config = dict(
    init_std_up=0.0152,
    optimizer='muon_variant',
    lr_head=0.00498,
    decay_fraction=0.344,
    max_seq_len=1024,
)
Each number is 128 + 32 x the weight over its row's rms, rounded and kept within 0 to 255. Layers, rows and columns count from 0. Numbers have three digits each. The size before them is the row's rms in percent of the matrix's.

# layer 15 MLP down (transposed), 4608x768, rms 0.0173, rows 600-627, columns 0-255
184:193113085157112114103125141136156139110092110095129112158161145195098128047086102121078150118091059135121108143169113083136150151131173110168161115159100133150155146073153138115153133107120105115095126129107120088140099095091159122185163109058159108044147089140104117104142108141148106127157176108107111145109082062149162132100151142164133132122137109068069113100131196086151108085080127124121167170109141096129156123146120127146108151093123186132155112106135121191100111149192086091154083110127121109106161121111129143094220206157175128072116145146101118156138115127112168125120124172170169099104096129127130147152125145159129061177131100156157109100110123110144106130105082195126099032095116087135167126118142138113086079152103148153089127102128168097133121134141140
020:072202134150114088072171094190163146095082080156129142149110117130156164167126166216136114141124051142153106072170127196083082099167120143120108120138134119162098162096118135148081136105100142120082042195124157132134132091121143165173105125111130139181136158119131129168102106117108117178154168137129102163147149144136098117132150188096155154144116161146115157134083164134103103157096088131153146081059127117180185119099108162113080138074103106111145205159112071141098134198155176125154097103125138121109177088119161130145121127110140179161152138128105102103180103147102131185196124135124125155114113150106168118155169138157109096091106108167127160122130153159085138139091136126169141102050138175156132102121139106117113143164111125186187086101197172122124107080177128
115:153167159033153084170128083103066140173123129128150133135099141101135200139131093110107157131137071144098131125139150118136138108103112078137141159123142149168068119168129126102108124183165101098085145108157146138097090145114085153067102121144115088100103152076125148158136142149135064123097085136112128144167152089116113143107185049098105129096133121136134096125107114118116116087135125125156130195143097131126137080083198086126101167164104100140135141134111075112110142099100132135153041174106131175126146165137148144160102161061098142135110247137128136114058137123097120099085177116157147153125155146128154082145114140120137094174143099113169132114133175122110123137192077129116135111119114099093183112048118078136130147148178179093116143141183105128164162129111143
131:111144146120098073095210129112149167118161135083136141072134079120109138116097119105103159090161109088146112170155137158148125049144125154179079069083152141161096111063126219140138165131127110134183134111100170137137116116149045108100161170076123137043128096115134127136174116073158182139135112175127134105143133120112138122120147054043127112189199115087099070145198118146111098154108113126128148123108113149184141106143100138105101146170172152108145091156103128101083117131087099172076091158100146139096214134107138105147170117144161096178114103050149132143196140107082117154101111113089140150138124119123163162155119140120146122194107124068110142113107141118111124147101083113126108142172137170106138140100107143125089102136049086121135111130170169125138137143154139
138:166130102102072113120147168117114165110135141136104068120085073085164128077113182108175178146122157138113119191101126081110131143097138135128120165105134167125077129194065118140151162123121139112121139159165142110103092146124118080153093153114149121086085132105182155060092082134159076142100131084148115089157158069139127150146139136086096131078134154133104144104127186169139094096083141127123138115073121116157124108151104130075098095145092110176138115159158134118134104144180170151099094139088162140127153085137137102156176096141121088117067079122111106148109118153160140117135136159103119102095047157127189174108133111184145194164133133137181135228150137168113111091106102110148102139097176177131149147118103054137105130121153116196134157110178120129084140063056208
121:174144125108159156086128150167091096096151125136131108098183140108126134130135142147127159181152152116128083076124101131132124125126098163179132125165106175084169178129176113074119131108124151122114124139181115105163113143171153193107145209137180103115127129092076119120138156093121141107128123101116118111134120109142107184100134148161136128097172138077132132151071142140134119165083103145205090197065177117076159120160111157132156194172130115162153118165099158103163115130152144178127121058097143156103068187115176134119116130161141105153145134145151128132162086170155083162100114131158067081124223136186154181146096182143150109159133170121127121082072103105135109124173100172108121169166179130106137120138081074140113132140098127095120193133092111128110212164167119
142:168164117134106167088146114156105048095100148114158122160205186135137119126124081157089162119077115152153109176101156127106129091095153147075131177189170165173089149165061082155117054133111092144137117105164097177141154121107087050088080170111207102166169120161134159117138116124101175110135105085088139122144126089092135130172121167154200149093133140115099135129104184109098131101057190104133129094217169145191102121158133123170120133140147115141119093114089064096117131192138118097114228153090140180115162074137197117074110113116129154160075137128132129133113173102127125181057138134108127120100137102169135130109102120089113080138107194135138166098160109129162156153080086163179161140145119114110133155109101135162136161151125129166124149135149153198103120127128112
028:126094121205132089141149128157108122101049126163108159079110184152081206139101173042109095079188144164078094116134127194146185139111158164196089096128152102114127121093124119137161109133060082098158113144150116168151112127119148153132149186086132203153190121109118101146189116125147063123213141219153112139119144140123182154132138128158126119128126127159101109137185108179118163103123140133144134201101118055085092149052162140118117149141091127134110140136067121158091090205127152117134128082167126094104092103131108123136115119146097094163174139109134138122076151133127137157126123126125087106171160176149138111127122167130144144113146114092099064146109144179106084112107145208126154062177149147135124134130150096128082153097141153122135117135062157134108193135105085
022:143109088157172141140108167095096154118083161131128094145149123151164077113168163111106125113112145176133149153123157139082161090117159125138112116130163172052130147119125144087144156214142099137150112097088115097110118214202123164115155134126136113084162091142086125180102125125189155149144148141088128122105127170109147125111028136114150109137141087096084125152135079066125109136128100150152082140128163152082060113107098140088090120107145159128158123137098114176078134114128141165170106126136111152103150135129145089136135099143158162121182111134098082078158137164175161173112119109116121121102104126210106124089130105160124128163209100158152073096138131162137129123158127160093132122200118147120163108125133155119173090130067099102093125088174097159135126081115106
137:042180071091123120160121127121120135145156120103137179121137181178169121075068170186139131172163182120117104102140149137152140075116147055108142101095105136145089132082175119124152029121128160159122152108157169111148097148108159176116158114146168128123160113146136137119107132099049107127098131130098138136129176197098090098144187162083154151126120132117124097102179132164159183127168112113159151147131085206131151118120118084095167188090177151110081185156120158130134150137136181151121114180133168066144064107175104137108146140149138139157152134124138122146159104091115104167125134097096131154171142095171159131128137096143156130103160076136127149134074117110158101146130152129131130065118119081087123112105075148164166127127193060104105185125116119129145081050096174
009:165099152136193163163130158146118073124159123146153123059125115074099116149153093142104184203160145189124169086121156129178124155157125156075103103133107118159123072180077125052095208081149136160167108088188097120176140121131067156169145147096125156123133148165152159090155114160140128149164132112118164135186105111173136114034120099165144126149139150176135137084125140093120114145121159118144095146102122168141080184143142142058147116174185156103210212115134171116070132143120120123091112107191154056130107141133112164082126106139159124119067062115133186112102152139125089068104219152151125121092145078033113123139110100114152165128118145131100126153142173113143131150138119159140090125152161138145119129114173155119145123092149058137114132167175105102155142044086058
092:154062134147127139057150175123072109080199118130154125149100180221192106105151117187091116183096136119097109099121144145255116116143115144128114123125111114159104167161083108194129132098086136086210098110086163105022115095091088148183125100106116099129120175086118094133158144166133112163171156134179134102182118079163097134156188105134127185084153120116110091153125092155153127088139130120140103132160145140091106112120088091131172200131127128154186111111082153091129157203143066090152119112102106183113132097150164165087093218136171131141095106171087124190128084118101112073165089138107157061128163105099092146137111130102135135083125195187132144131124138103145095179061173110126079117129141122159105103089115107167161121128048123097140175132132139138172119097120132
141:118080158130113208190155140180177147120213174104152109171115142141113134116124151115141121178127151093150135128105109161095164112115153169093124173106118130141129099101140150177156135075105109148118139169165151145087146116148109118135076068135138114069178180058130158120073174132132132096158154134125152137087133132123189145087121140134110130180185162097117121155128156084092166095203166124131146148125072175134142117121196129101130132114129114108151189120133132115135137095114143088052181102077182107093111141125122096136145106104093064078123082127158114119135142047123129090144074168120148152052129122128121102114095067164127131099098171064071142061151182166136101152117163141102164068158140090175144097095146098124166062102153066054118111157159094072152166139121143
010:113109119164121150103143161142156105092104136095153127153056187129108150157140110049158173086124076122197160104087105095135105169098160120109148130089104168133153135100115146173111096160173096204131131116103120168139155126110120135132107104104052127199144117063135147180206150194069160135130175150111150136083112146098139126098115119093103117108139094154106073107150083103105076199113120188182142107136157125168124166131109123108146138080100108103185160204121070127146115150141109132156132116191162143137103109000187151133165144114111113194196085138132138104140168138133109144120135179129057100091181150131137135176123153158124102055133096130132097140156118157109146071102128125095092098183133122128126159133114137185114167136086128121133114127121123140155090154118132
016:038135146147133114137099109149112115144151119131162114000161104036139148000113044066161152116107185170121124130154151067125185134173154111049099117125120135148122117138097135052107124156102148156084094110159113088126033094157095092095118103129136147177118170177135107128167122144137052141154078182085137148120125074089161134144140143131100113062171148084170059101095112109087095168183120102110065106089124108095138078115135103135102125170135139142066117103158140069099111088121097148089136136106162160101142118122148115136134133109116139171125114179170128113139134112144149143111179114116137084125127140126120157130101146133113197130159157094082102166162157122166125134080147112170185137122171108149159108113185115130092099087122172151163113124114021138181064140092119
087:126159098117106149120098111162160154092118163114090135109155098149142103122188129149192139077181140153135166166154106106136156145151102110125135123134126137121104137106123217140128133063177086168101153125168100128096165213150139044134146163112136152148082185162190092089188138108102125149041112113159109056102130176139162131083157122074106074158108148106121116140116164155144169151160155147090149060063171081162148171136134166178106088090114088158153108100106096171123152148137077138139144121101150162108102154138153151135115100121121116154138156146087126131151103087165077132158164173184151133123145130159166118123140113154132060057138158151135191137125117105244134031127142090113120170115133118099115156110087079118103136090135090130094208105046167141132163169074113
020:109124162097188141129105111160117119136082133149199120095113127181134089060179118165131125123168185088134071093135175176096156135113127141153130134122142130153146114104121149178119153193154106119145113136119097151097150088111141140128126133155139151134096160089133061101125071147093094073145125124128136156120160129123105149057115103109116121170112115159106150123075133130150101078168152119178114145090141150107130113148101105153126141152128131106117214086137100149134108093131100188063105104121109115119140107131139086110137112154122110128157107131152138129116186123189073131094114104176143152128128124117143103143109122158156089155145183177097117131109159099130115082177067126099122153177145128124174147131113129126154138131176215099138126124127093199156113085148178
122:108120140120126129171083067118173091115114065074081128103115124120172116217162174095112108132150170114174117150163182156114151124109130115167119157100132104188104105094179088139028134123150166191168144133106124199155165129155059122154127099184198156163143088112095097099079158169140173114146124142074114130138116150146148147185062109119136099144124150139148100086132153149105155143086131183155122092195076135161132150096122151140100133105153084149139073165121114088173145141128146118144121098167122163130108115134141117122128141086114200130178112131090138078115160154142140114132128099110053118133129110129076108129111104094130077133083146141128144119114129133073193090143156126133114105109162169163128133183159160161084138156176218128133155198170177123101060144163169
017:063164126105095065154203129143094127067080199167123119114081144142084148113116147095209200197132175194134116126143156176147087108136106099174126180128092135168159201117099153134099137121123100082197125146117168130131128090164116179126130164122159171120076146130150151100117131159129084128098104132108103139086137127140138180102144145172073146078151106114077139190118099196101159102107064171112155113110129168165111118112179136167125123154099111101140156190131109082120086157120133127127151098109106082136126126107144112144085137079069167050150132109129105093165109187125181067087152179143140146090170103126150135193170141116171132118136188138137153093166150157100062161118096082169125165144075137159142148184122109171174169155141110108127106116135182104129133091140126
019:056125155065109083061159104128128104102206151144166151167145087075156102133172170114137056119117118137157132154133138152144114072143134110127188077136115103098208154120191170142156112113151122095000078118165139155134148108121156112056187140069146158151099141127132090139107115121146127176106138171171115113140164118143166142137154139173084137128145132152143154134144167165140104148137111127148153166184145119136142180060132125146106143140143046157149112094142128164141118115094095092115126111220065105141140135165092069117165171209127130085132111154161143151071141161235110208111164106161154189125093142138119076083084123125135141160132120182163099178090102113103138068147115122115213103156125107125191123143117148141126119170089153122117115043073142168157142103127163
015:132157169141094112126109141111145131127097086086115161137148133065150105166127143048166110130109206120168153147104084067150153159115112151151047094156143079151151129113125129193128129146107197126121141092132169132136160145122147156160148093129179128185149159123097157040121106152108081201128111153161130148076183170160165154160109085132138108133116104115145124190120095138174107076124127168133135162072138149141110160137197149154158092124121138176140119165151167159104135153155187097096106099092138094114111143140103182117157131169075131099158119077149121128120086114141143112171141119170142107105095174116131129170117089124115129062114088154134130075119100109093148151100144133153113144153105134137196121129099121126162084142106105152125152046123183153121133079164151
011:190139132123133129141092140133177105121126117128149151147092167169116143131134136092133116099115138105130106169153145110122143159159110119136048088097153160127082154096164123101118185162151099124101086093087131147166131094109117125134128144022136118134094156107140146104117094132160154174108192127126097119162096110105192098111136128144170091090127095172173087101116126105110151110141120134148093127087170103120101117206132138108166122125095091119100067115191127106100052108144117093163118124092094037156067070143129093133142072091089167149081088170131118105139142175103100168065152146129152134111091189151074084149111115130154161145145110135094143192215148166161129142133099133099154145130103109123067133072130147160133112148147139105140158107102244165146115184131124
160:106077158158081130117103083144147118159140115156191185087097112113154137098119160133156139116148172139188135163116116116084118139135122131121052192133158132127102163187124178154135140127143101211118130133150111135127123086135105112150121181148181077163176161087112124128102185088102111169127179173145168093130152088119159138146150220127106121181100126115090145078176160103105131137131100145080137129141183167081129150148111080109033214109167105106109150104152113166145089128120121091023085150117161119145150154145120104140145127171179109131183066148116083098103149144150113117114157176188115073175115082204143101160095111162081167164107084073063155170128196123132118179133093160191089075139102125164150146139126155103213129132108148134079127093110137202160161131120116
052:209101124108091157143138124084157167149158120137079127079128199071056075153148129136165148143134109137103142141159175102177156110134134170105146153195130095081168132148094176129138161067111101114153124127193144099103118147106179139146125159138089187099138099148136041150220121106221105121132135142110120141125141147137137143141119102113126148134097153106103102080085159143099134165102136142114148160138114110116099137156158139132133192176122060100133142118158107162148111113181100156178066110098036135076178112092200169185138145178143133152178093104157159114141149107074121130117113111141129084136163170136153093110139144127160153145112162071133126123151179072165157130088136113120099119189140074141155140087123149131116172142147080135180153086101137152063169168068127
146:126128140148100141106129128162163156162138123107037125110125141133198103134088123126102068100102183054082139182114064119171109191114076142122135109152136125144116085099103120149121115118150137147118153102182133113117158183066147125110135138177055084083156127139067118179080140149115091160156097145115147106139120148095167148160112130142127035112072167162094105164135166138104109110119110188150122152129122110136204078088109100075117164105163170103144144103154172118121079162158174148102099070137165093075091145094093109153136115156126077146092125169089167124118103143117129108033190149126144145104076122124128135038115124114118120126135164118133168168083155148092106105125119079163133130121102098133137122163173136124086152157107106170155119121091120122175107084125127
171:091118147141147085142139149120150125204123089107134134132121104103092110115154103123104087095173114159089133089109135112147152161095076130066142142116205139148161117108053125115170162124139110114122113197212145086108115117059113150153131207117071094124107087126096087079110140122151130147139133106135136156204173157107179138101111118178110169121131199144158129132069179132143109150133120102089113138159130139131141099066109177076129130085172135117117142081138133112099178125127184138123128101143138159122164123149136156140138102091103094092112108112157126152143120108154095187077077090196129074155128144127191101101128138098177182159141137084150177127142155129154035056144144110151147095086123138135096182135090154084134124086132098151167144137113184115135106155120061
174:157137133147171184144107166146094093117086134135114107140086075157151157122119098177111100116088118084168148133146127138178070146195138086126107107089094088158170164169085123118093158114086159098124091117151107087169094163097133102142106121146082128080064185140179119073106179123126102184091157098102096159123144104104135085167126168149153139075147097139137135073136141111109116118116083118108169081118083131108164128155158208145166170139103150181123114053097124083084142170207122129108114186092105127090113135125113180118093166173110118109121091141127150116108139158109069114052109164109159141103096082114132191160155202140153155081124118125175131158055117116097221065133105178074089106092189154174194169139170156132158101087126098112111187135184067131078119173080102
134:112120163105166169165160151150208117154101110129066139148125051053118093133186125156098138123139137144116160113141131136167121097150174125109133099142070132136117089121145089079131138170127136099128109123127114099095129167101080139127191132097210096088083098079161145129133171157124159101147135123162116103141148138140133137121152094106198133153119099146080101152178106145031145115119104168192136177124152142124133147126133171144105130082134096126145132141094186114138064176146158118118123151107158084111111104129184135106079122126109094118078108124111151150110102129164127069100130098140119124154166179120086090179150059158110110071125058129149117121126112136104070137015154107103130149167122128126131156174110166094141113133083151074118116068144186073071178080132174
# layer 15 MLP up, 4608x768, rms 0.1, rows 601-627, columns 0-255
022:135128166150188172113102077142091178086139106105114138079164149125160064144160129185108135110152120178092162092099108151144094086138132093166142132122109135118146183111163136136109132164114176153144116172141086119082106130107141118167104177145153118140124088233126123115149097084122144125220145137118107097120161177112123108166170088058114118155200100108124116151040162155132111176154102123106181173080140083124145083161159126121061068093140125137170139164103085113149077176055126084155104135182128129119144032118142167110159110088110090083101102110124092054116112142163109141172151135143127148144091150157123136141162118157182134203106146131124159198180143136140186116109133059113125181155122127148149157129164157139158212079140107137134073127110095096102093134122143
126:144152107053093110114177116173118191111082115114131146178135118100133126108130087149091128125117122133119144214117179140180125111135089134161123155132084144193136179081157134105072115107121118120121121134109106055152118131156124158167142104144084154106104217189082158124093162107108092153135118105125100117120104138160070075116156115138139106159162084063110176173110149114105116182158105155162104186116174105127176091132109095165146128205116080147129149098160117147059073108160115066116085138114164150133171135098104101157196115105158098141154120128162124152102160144152160080074058033141114139161106120098094074149055096094124083077103164159151173134128115162137138177126175142088085099068129171168143141099132079044142124154141103141110103121201141175110129125116116
134:160180181169146100118135146167110092092105059116106117131098141134072156113099189119138141161197129058131142130095090116172078153137065146139122069086147175122076166167140163121076174153122118154140135141109118175128103131112125112178099104133086107082154130160106110154127132111143101112096113114121177131104115092120123125151111136108139071109123202105115156130135064125137112094131078152082189106121145113063154025226169135119104086144135070075110145121069135101125104134081116142164106185176142094171193159182120115128126150111087137142153150163200137143093024140141173119146167135130156095148169119096113074133191216129094153212122132161173151168163128095148066162080142126116104112128130148138125051098090064197142103134123164108122103142142099148187091178201107
132:109134139151117162170070105139146130092101144120057144156099140056098160141140145143122168152128139134082143143114142110137184116150139103141098149096117070101113077106155134165139148170174070172130124137107049095054179168132161119104108168070149102118122173111142029087149175097121107178098150111178171059106124129125149146159072107093142150132146138163123148088094141157110157115153151191167131139151149065127066107169102130049080124134145081174124107143085157169099109168146140103159104159100175170140143125118175065168158153127116141118116139158081132117114061143091123128132111123083069123126101149124131141145175083173163103130107142108102148148191113132082130140156158108124122109165103204152210082099127074171078152147126154063147134154118116134129122164152153
123:140165101111123136154109055169197065070113093124076085144068089158115153114174132153111132151176094121139117100117133124102135144147109154159096106146137110143125188087080102116131157105114238112127074075100099106157164112127185177193096154127144167172089118115165123183183161093104124153147126193087094105160118118114139109102139131140106114097124123054146109126114126108146147195094179081075162125171096126050118112184120152110119148162100093151151142162102185088142105116181139131142182146120165116088162123143142149128092162182048091133167192119090164108121138100116090114147140151144071175199136136120150099183132142101084086089146144106114148150115158121135173116158116165157121142105114060160145087113139161141142137142104118115126137120160179108138147157122100
161:125124130157123091137148088150156090084102093158137105093133141151149169131129119167137128166121188146139152130184106131100086172131094067117150122178119170130150165132146110119138146129118083094142130152131079171176072080160155103101178112124136121161147151185140119057103120080100178133101074145147130142127131101099085087129093155088072114126079090162041155127144159146118164150105092132105114114106162142089134104151141123205123155155072095136140182122140110086171140078179149095155161113161173097095108095134112158128116126073099101145117145169176135116115082131147139232117120165144158118122150147133094089106158020161102133142110161151148090144131112081166189136117070164115139191167144117203161179104088137134148093136128146092136143152114178151140148117067167
032:074109129122153141127141128153145088110046139148160125134049081128123189141122127112143093102068149122154014122136158118118107126108152139082127141142155192122117142122116170088106102128152062166162115116117119159229196148080161113126132076132139171088096124099156149141153117138158071113157161095118157121126086109127094114177109158106147109127157147116089158134053153059113148127150142105159170160138102150086087150149144068143119136113107081217107174153134130104186099146140130112140098123150178153111149152142162062070116141059084124133150118129137164104158181131151090159149134135065185114135092134142146157118092141168163110190151182108087132070132155207124094085150110050146108096138129076152132120097138132106159132099197142110111127096160138133111121092100128
024:154105109129172135111120132117145097150110197149104105087110099160076130192136176138104170147167111094134149127129129166126132131098151167075113135136122174136129133142127107129160150143158120116076150093122098106191187149129110133104097157131160093100129161095133200099100124118116152075084133131123145096175167124163068160127143104143160106142100175074114149123112159123087120146144169214174072120089148096155136132084161151095170119157143153075110088110150061091140113070171123242150110108093126143131095146132177133147145107143103114126187152086091122130112117096085099161127128084149120092190133126121148123113132101170185142166217085108123077133104138160142087145136144088130142176173141131118152121115126139098145090100135082119122095113184115170123124093160135
132:117129132074121128122096157132184067168140097102150072140136148125141100118088149090108143161134169177116073170062131116105095148155132107082065142110123086105146101123110146077151149166140185073136157155144118121093093121156079240135099138139108103111118119120106093117156125102060093093181143162100119133128110152100111122163134131112166157143137121118152139135142123073156135139151069155172114115126117185139140153124135097104084164005097144186140133080110145143103204103087125147105142180128140184149070016112091098122215150168149172109121130062141142087133117150089157137108141151114075145118164134151166102122110112177165156128154141161147167129134168145140095108051160143101172076187153121114100072108098061167109095122082103078156071121132142090121127106093130
011:124066110103098114115120118126142118122132155150101118112129124124159083172117112165157186133090102157093135140142141085185081127121154127116176126075121129147041085141050115147098176071172071095108164112180076116153134140187149070171167108129181108096115134147179102108138114141144191100091129136148149135114120151162121152128114172117021065169166135142118142103170146108154111119151135155112069167131100109096143130104107057089138135173148098112109129109145137192157101160086130149112166097074102087125127160115157120155103175145137113079170096124086132145105181078147128118130152078055076143115148137150135154138101087083139132151095205128182128089068188150120117095112128171108062166068127163136093148159139168119153136135140080147174144143188129092179111132133095
094:148156131053177139050137184213114142076136103167153148121113165127146155142133093173093121099145081100125147148065090146136140119152099177118193149129121134041114166097093191132136136148146157123155123156149094122088148119136091091168146166143115146142149098137123119100117121164113184132154101034158121133137109159166122143152141140154096179079142085139104145097187181098108154121141109096104075086190141207100112142085125128131163086120142100132112102104130121103163110142123116140167164068101174135172123116129145109189184157135131137162125061152170085148128126120161150191118108152134142168137215093121117127141125190156202145139065144166134121093049106183191082104150123123114081140104138187077098127166107163080163168121118145144127133150118178131151172098140118
148:154110132143082135108126117114130106074150123109093157115175170153119056101125151133146136114117172130085137111171167101186159141110070105154138140020077172079165134085120122134105091118155091141102094113152144120154089131080142105205107118138136103137150168102118156109146162182086138149107139133112075091142111133093119167121100156093115152108163117086141060124107106117105115135090164088063122160188111134134099126073110166105157119113185165130094119120124116108065082124105126056067168085137156054130078151055084070115140133173120164162142117175141150087144137110160110156121134141186102129161139086138146119101015148111131138119146124161158149127097169128159080145159108165148128166128114065121148165102143083117130148088145144120104162164143205142158126132150152
014:098115107139166115162105143163134061115148084082127087182066061110098107122087128100185130143140138155156112078117117093103128178155124117097154146149122139134112157135045087088128113126133149128176125171131114131105122140162125140104140101127137101177096083112118076132048164123119120188040136151072095135109121124106152152145122150194143136146109171117097108115142101154097123147113191154132163105176174026175118161138150125107134102083102155185121181160102098142130158096146140074186140144151120137153138111222124109092095121176055101129178161168147134133110167173090115159204115113132150068168098189160129128077147159143126139141160111102066097148128118120155161143148200144121115186161130145165072141140101194083164131113140134173105080124142065138103089148137105
018:101190176171145182160127129065178132104127086157088169000153125119068130025170145149130144129128100198142126169140077109148138135131143145130084088154165149156097131107114137093104100111157114102154112118126106157110084107103113088156140140104089122096123155153121071144126099075051114083121131116063136155152145156142071131129207134140136142165094130143202031163198109119133116077104135176096178097090118120118153121146140055141112132120183132134106153062092201170088112129159179099152153109154150145117149126118124108124132211192130103164161130093099121136121086076130171124216132121124138160079115157064104098159157134123126125114112126146143088156153193151143125135118129164101094128137141115133117143058112166091101131120123110212116111176123144112179124129131111
089:157150199181084168154133132109143108066080041150124162108082177153142100131078153117098143140084173158105100131160128084159084145133106163109110139090142119081112129154095165140104083094118141106099181116083144125108095127167169137125194149157098113121076142151135174164173171157091066129144128131123122165119133182135132072146145093142096056143104149133121154084168134177135122191118142086161110176111115152134051027118129117116135119157111084114135119025179112174147141134165102106058143116129154125119155143109113123175139126168103148114131148136100153109105111130126103096132170124068127114124182090141168170144093111113079166131174143209135177215102092109090163097086159098110095217128127069144108150138155132147149137221157086135157114087137203143138138155102147
020:076146125130170178153128116151135149116105160161141143069149108098090116082106112211091121143152048117171079090126095119129161133127085110111129079170109091167117163144135090118102134115199147154139165142145123134133179132163140119129139174101152119176106084098158071106073160180075126128181175119141113116111081104141144088119133091136086094145158095144102089068125116036105126129088129185114199171096115099085122107086142107155216108111134130171144160105169092136180097111088076097200140097092167145091131148141098153117129119172062105114178115155121172136088127090148164135111162146151167116081181125127108113110094122219193116218131192143130122080153125194158127200189083158132110162149155106153125140136124154135124103153098156078179126132138096199136122123149156
099:093121150135168111075172174162084089144127156170164158098098142123116129081142118104130129107108119128090152110127116094135190092148164174165145129142132164109152098114112155117211121115119136078111096093092085151136096062162223164142127160114114096146160177144134115122174126156066117183165131100158174165115077092098132146077171147082141140132167119227131117174108133131148076159145103157142108141112128138133119124103184131079144087059152109152158133147118118187092089121131071129165105119136175125152136166075158194084161102107097103135151173111108078136124100162098128141121135160128182134106123122106156161093129149094152176158130115154121135120042151134179086111079046111121115135146129104058150167112137149163147117040090104136161132109142127091123186089095097
019:022080133175101116142119104139120159109123164152127186078154123167084192122111168130069116133168086138113170121160145074117108079099159063204149168183185111074124129177124137097134118212073122117158102121151110120099182155158134103119095147115146141102079134189157080132128086118126131106109068160159106103150145112106131125135145139152175156014079094173143104179088135143089162124139154183135215154075042121142131136116144140189127082178120178172122180134150125125167123205099098043092118091108084138134126131131110137149187110120137156109142114090120113168140132166127121101138154124077127162181138164109112119184164072129138113143067117122120154149113108109143154135077109146122102122176095079107163147082126122132095169129120113123191149089143100101142108162104085
022:076153148088172082137114120207151173095141158120150105159159110136106090138072152132110130111153159094104124134116151114170117162185150106176057141159105058170146103072135101146166139150123149119052116096078126111117150149109172077080132145166072119075075144138194108139120159106101163146153077097166134165113159127076130179125117123153149143139133177085156188167179104096129155184123100132114114196135147172075183147095130131144072133153144133074171136078107135154147176123106064140148144107155120145105151103120096098104132102125129135098133120115135117140071109116153051155089166082092114180160069056087082163078068172177158127191103101096167133122133051160144121150162092135155143133148183032161103114179154158187112104139117158140170152148123146108134129180080135
016:170069197078125166101114141084117109176134101143153169112090101092162157110141125123120116163126152117172180136111139108149119157079113159111124148167155118127186125094147127144152099082144087189136146175186163130181098151060160079172153105176153134159225135118099161177111104090164099165183132120102133087146129139123149113167124189157096189139093129156082095139171124137140076116099112157100106097129209122165196106162129109068140138135122097033149043174140184149092088153214150161151132110100179123109161132113124172112080142168056138152128045156140128084126051136098146144168068149175102065104162094087085090054145119145140132133130133130141181145110131135128098128125122145138140126123154145146158116115075132105152102148172085161148087100136169088147080147125148
014:125075210059107082155167126113130096135191164137098129202227084193138195112113206086096121173075152131121137151127095157149148154097163141119115122148136087172122182056145126070177131107143173133160045133126129168120201112141152116153117145076145074139129107166162168161125148116126116114077145025098144172112081172125128138100129131105107163092147102107159135136032121077161132115082146152132109124146091152147090112131097092110186154128163130162109134087125164094110075089095161142117115087084131133129222121130136145090125181109124123144100091128146131178133092073140158144118150077118121149143151170091102176141066169163160123147134130132112150129143121104142092109124084110182121151063121149108168150131086132122111121100116143122142150189077139183113125165148102
164:078084179102066092100098105182109095094115093167153091107087098147118079134157117126065169216105079118154136130109086114129145108159109156127137099198150129147105156127092159109182109123155201133109107145096125141181144113096098182158114145125136148127133127135143171102073125104144170140174085183159148060074108156135138139102182162131165125159070110103121152141158152102118145141108137115157124159115167081081137168130082136089153160205143137122062153114154146112166110077179143079136075165137094105081131129074136141156143121168142143061149094159140146084150134095142078114135144133187120146109119108166179124126068094152136189146150122084112149129084156135131107099081101142135129149165117105076184162112149140132203087136121119135118166111149119117112113170120112
056:154103104131136115113090121152091139165115124141143141051132211154115134167095077161117118114147204163097117131087144109109170151128123112099160154189136130126106132144115159145189133172114190119142164125128113139146098134073098173141150159101152131168150105096116094132109019175169077132122176090136097078120117101189110173093100070130143127135126128127116075135122055131133122166129132156054144165126158154110140119198100157133039086118150131119119177142137114134113114127048155093170166133076089135103120152122129107121213161081060140147078090143134122121163133123113125073143129108116142098168090090160108143132110149127108104082118101116049134056083135129143131115174116125174199110119125091136135144095101142061102159104113174138126110146085154140226159123156093
154:130136134117116109176172084167150154082095131160130147157135141095153131184114112084118189120160193104151087167114115118153160100206112163117138125130179108105106141112109113144115130180067145098108092138169122131115170094175108141098169104095132161101133122100142171149114078148107076183193113113099109182142134112143120088134094125141102047147152145178087122121139136176160182090120045117074090159152135195160119227112153142106213121148120181116176129138109083154169154099142077147142097148132143138133132104144071116135106098136130147100086087105143048109144132100124137125072160147091146099123129115109108107137144195127140147107133149101117153164118175174114111069141110112131111172137076063100120106153112127076109094116087121124150122126157116133166093129143132
157:118175120129157123109113119074136088153118139107151101108151104112143124152122162140136170133113076153065104088102140106042142089128141162144101138106169149159084166130124085097102120177084109104096163149129119125094050146099059132148193145223121148134125130143111101117139103231111143137133105081092124136191172150112096125123128134116092110208113133081113081096048141165146113130108171154144149139178202125133125109126147134149091172178119136161153101131137141086073122164171119098089135115162098147117104138147137157127090094085145140108123181172108123097170175054170150106103121107100111129087149056148131155078115153108128091146093105165120116155158098108139095119110140138089088140124121132157175085097114122106108150112162122126160122161093041081110135057102068
148:140176093192124123088114148139090098152128126181163106127168131160161063145098175125130107154178127161088163085163157159057137075120184147153139127125130119194132139153133138124113149094166115142113145106157147112150117088077058087158124107119144191137148132067169133129123058134123150136129137159144102176147151108099104141146125143142119141123173117090119160121113116129065152102125100113059147139115137111146065131168045114165137110120085089174119164076118062147080092130155138109115116109167108148103136164158219139118142130114201141096107125147159156124127141097107076132101140156148125140109151138112119116109128099174181086093107156163173094105142118149119065135088140157145121097155151061132105093132143078149158127144098137118170158090116118078109123173133103
139:121116058186107137145125111124143082078187107094171143117096082140091124145111107139179029123166140135161144195081132111143100096119168144144202114150183116159074125159190114116145096127118222134149083106124109089126105104127130097126140107102138105114170215111117153207128122123134162152153144151134073117155121121151139176141136060087146083149155120113109085174122103111054142098048113117130151143160159105122140157092141134097094088160125145148076054140128145125204128133135114140120149119138093112142152079065159151142130083097135133123172095089069128122167092168088109086145131173152096095091078143080100119092134130123095110091148127145155162182135137088127134131144141121077118134169128146146146116145147219083070087107108173154140145112113080113083114120072096